python train.py --norm="rmsnorm" --parallel_block=false --init_std_qkv=0.0973 --decay_fraction=0.857
Each number is 128 + 32 x the weight over its row's rms, rounded and kept within 0 to 255. Layers, rows and columns count from 0. Numbers have three digits each. The size before them is the row's rms in percent of the matrix's.

# layer 12 MLP down (transposed), 640x128, rms 0.424, rows 382-403, columns 64-127
096:124157072158126105028100124157090121139130089139166161143087156115119109124129189102125081126126129163167164112147137104190155114104096120084131119147087115132177141125135108178119124199123153
085:182096133103085128145103184093149086143078134140134105155116145147164114154145144113111180086120085097121163107106185110111052073143105148149122139105095154121129159130119149165130144067092119
095:159145108107093114116133125127168090112176104105090133143143150124167082134170071103093126130134118196127133149142098145122125047161177070100175142144131149113222164111135158154144056110115117
110:150122131137167116089093188080191171142100121100153108099098115093119168092074162095112084108133147126126147136131093057160086087073108060086147117093066111086139080092048133112115204139175148
097:164056124093121116143126130137122135125117150148121102133107138152096082168111147122030134155114139141140124123136192023131131115187175146126117082138158118120109147141128098119108111148164161
093:091189152151099102165180102145189156112140123110179126159194063139159142144165147104129141215164129143170087197103141116113118117125124096052108086089153119125079123139118132134148086174149119
097:127203172104145097180134146114148182149095148080138160199144135148092123080100086094149211095088091158117131126120105088142152165110103132120098126159151176133117074176176167119177085154099128
100:134100118067194109103065121186125160126177089128099157101142136099118147142164144110117179138144147114119124108104079067119170180101195158062127146143131154121134163136133211134121139170144105
083:137153129183134108201119175111100143108138125138099170171148147104129162123131151086143091149187141130180122096136114174190151135062049095070120123079170119117088082179116130159165129155158131
098:108145163132093105100125112092133141109166125132067112147110115117120173157170122144081167186119143077116113143125103108045153135061100114094128146099145114127161104083201061123077153130105121
114:046138134139122065167131117170081147140169131113102126163132096092161107120118121063114156109166069137132168165132081176076165151120149103103112110138162065142137156138118118120153195150104153
098:105160166082109165113111176127135122142114138087160100163255091105140152176071121109133157124153129146161090093112142104122210153148157124159145132086112119124125154127141123169116073132126163
100:125133139090104084152139124133106159182136140128175103158117132120175197121120071150076165091138142158139114180164109116146162128128149146162123130117159102140169129087154098224107156109107100
096:135133135146100099179129140072111152091098156137130138161078177111127132120162157115178094182153148121155132102128108108133150082087118157143154198118137167167175137118120115112130134175084082
096:120112157145106145178090073174104187190163099119081130049123140141158118098163117126058103157080135110125156169142056141121089112076143066139148074141154178119141149180076131137093084130106144
112:108093165129136138080090154204103154135084133121129106130069089160153167183108121141179090119123143204126202159127159150043128163133091137108087050118158160135133094145114137149148115104083174
103:123086158140229114096126064139166148152135049109142119115047125078148139085137093120093098092097121097143089125105130074103110147119110145185142183136146138114127144127191100058133124139144150
101:138106163124160157119128077102064140162167131124180102183100177121178041165099098143073130156115121098089134087087133088054138109104159153123163091161120175146116154167126096153121173155106152
108:025134129142142165106106143151151110102212114126178103178156153178141128149133181156101184115098204103157114139095118123173139109145106160163143126132120124117118104169149095114076113043144172
096:130151102136096123148140126199134111121128095071163111100127129129170156149076109146079091110140110192101112194086122104099120071173109182155170101160124116155143124080100184107170097103201183
107:113198100166176149103197150069090133170148143123099142123129135147044156116127084108102092121159190133098083146132110117115148126099119060118110084142166132141115186082133138142094132154107079
059:066143181157165165130153143146162144143157132096125129112110105154072108196084130121111159086180087118145143110103101167067136133188101088093141105130178154159148154100155155172043127117078076
# layer 12 MLP up, 640x128, rms 0.313, rows 383-403, columns 64-127
088:101134127152048087193169091159120151181110096118132087166131104155097110127166125144059120130138139186126136141108151149087176099113139170090166096122113090095114086155103096170134142125185127
087:117119125116085127111145158201153150070095072132080136070136116145111139138146144155089181116134131162080082180108107087106164109159150073132136108154096098123109103136134128152101179169098118
116:145085107079078107119149155078118138138143117164166099076136148112132161148136152034176115127092200117111162085181088140103062113131171163082129168142089174134111101050100107169093161137134155
097:155107138101097120151144086129175069069147130081074134163148067149125129115130114173057107067128186118106129138161146144182146120153142149141147137093145184209114162107088102160120181158082105
095:099154098135141086147152096040200105168103077095144147137157148145100159119098149176168146137085066122084069121121129029089093150131135129058126209122164159144097133154155114149072130195162122
102:229081151142142159157170095130117210151157149101117191134121120138118184178181131123141110072119100134142136108127211109145110099127086117145164061117155125114156159103148161156115126214126157
093:126137105098120119119118112103145134165155159111118162157122134143114140135146101103101094201118099093158125132093141092128099104160130090047126100114119103124050110123104167171180144155151152
092:155115110123116107156091142090109122132177156099132098153164106132163124175169093120132146133061073144106134090145108132158208083113139101189135126128122086155116116121149125122110131125148075
090:144146071139129108175126177154154131178145100147120065090131100184121120154075116114167143114167193131143155145093141170139123108152180177170101145116118114072175142183102177087126100127149102
113:171186107119083120115163110118064120206126080147152176155098194117067121115150158165111159157076082135159088095157130151150151121138167120088159103133165114135102098129152180117156136146140132
099:130104154133102129122136164106084111189108108094186137141115147154080168131082141178106159154169162127134120146150171218156116108122118101057151134078166134179119160107086145070081102159129149
101:057118121162103134136067115082152095159187118123086103137116195164122112131140162157142091107080135136056159098098094209156105089185098165186143108159084124144102091143152124113157090141128158
088:102086115107154102114151109120089162079125117164156092126108126138118114139117108084177145132140120061140122104115153102140200055120087054099140107158101120138106181127135151098113142086086092
093:159188141112123092088172114142185081117151085113141143048128092100105112137165138113122119174095140171182118135156126062128149164096137087102141145107124167118087118104128156166197116132090128
097:144126136166100140113128146099152139177109091193145146123119103146138127086191179108146151151115135080149154130126138144086168175126138124062044064085112114144162149188139143144190119088123104
120:140131118172100147110226085170117090153181130113158151103078117091115156153148102173165121059103151144076112093071096173111121153144134161147147147131187150096144133122125146119145115122196129
096:081135148128122152199145108127098152125114125104147131079105080165080081164088176223132119166077125086066132112078108091168158134166127142143121150146122194133061137091129149153138142145063122
104:126079100147134148173086125167109085067118151115152156115142096135145095107149083074092164167112179179167090116140115156163098120117119215156131157145128086183131101153131149137182135129189143
109:156133131150132152140145126119214157156135137146124134133183114128125103154121110121110093159127087143138116108083110126115193060166139127105128100111143114123123156128183137105192112116110119
101:175111102113115077120151122131149176135184172139076118132122104123148165100083101172097078146089131133128072150134107103190141113101133195148129208137156104183127165176097148143130123138125097
060:189174151052139133118112146191108131093121092186118128175134095157107156101117132119143085118065195100095116134124174149102121114115130129151103088122134153045185117092123181111191132105140144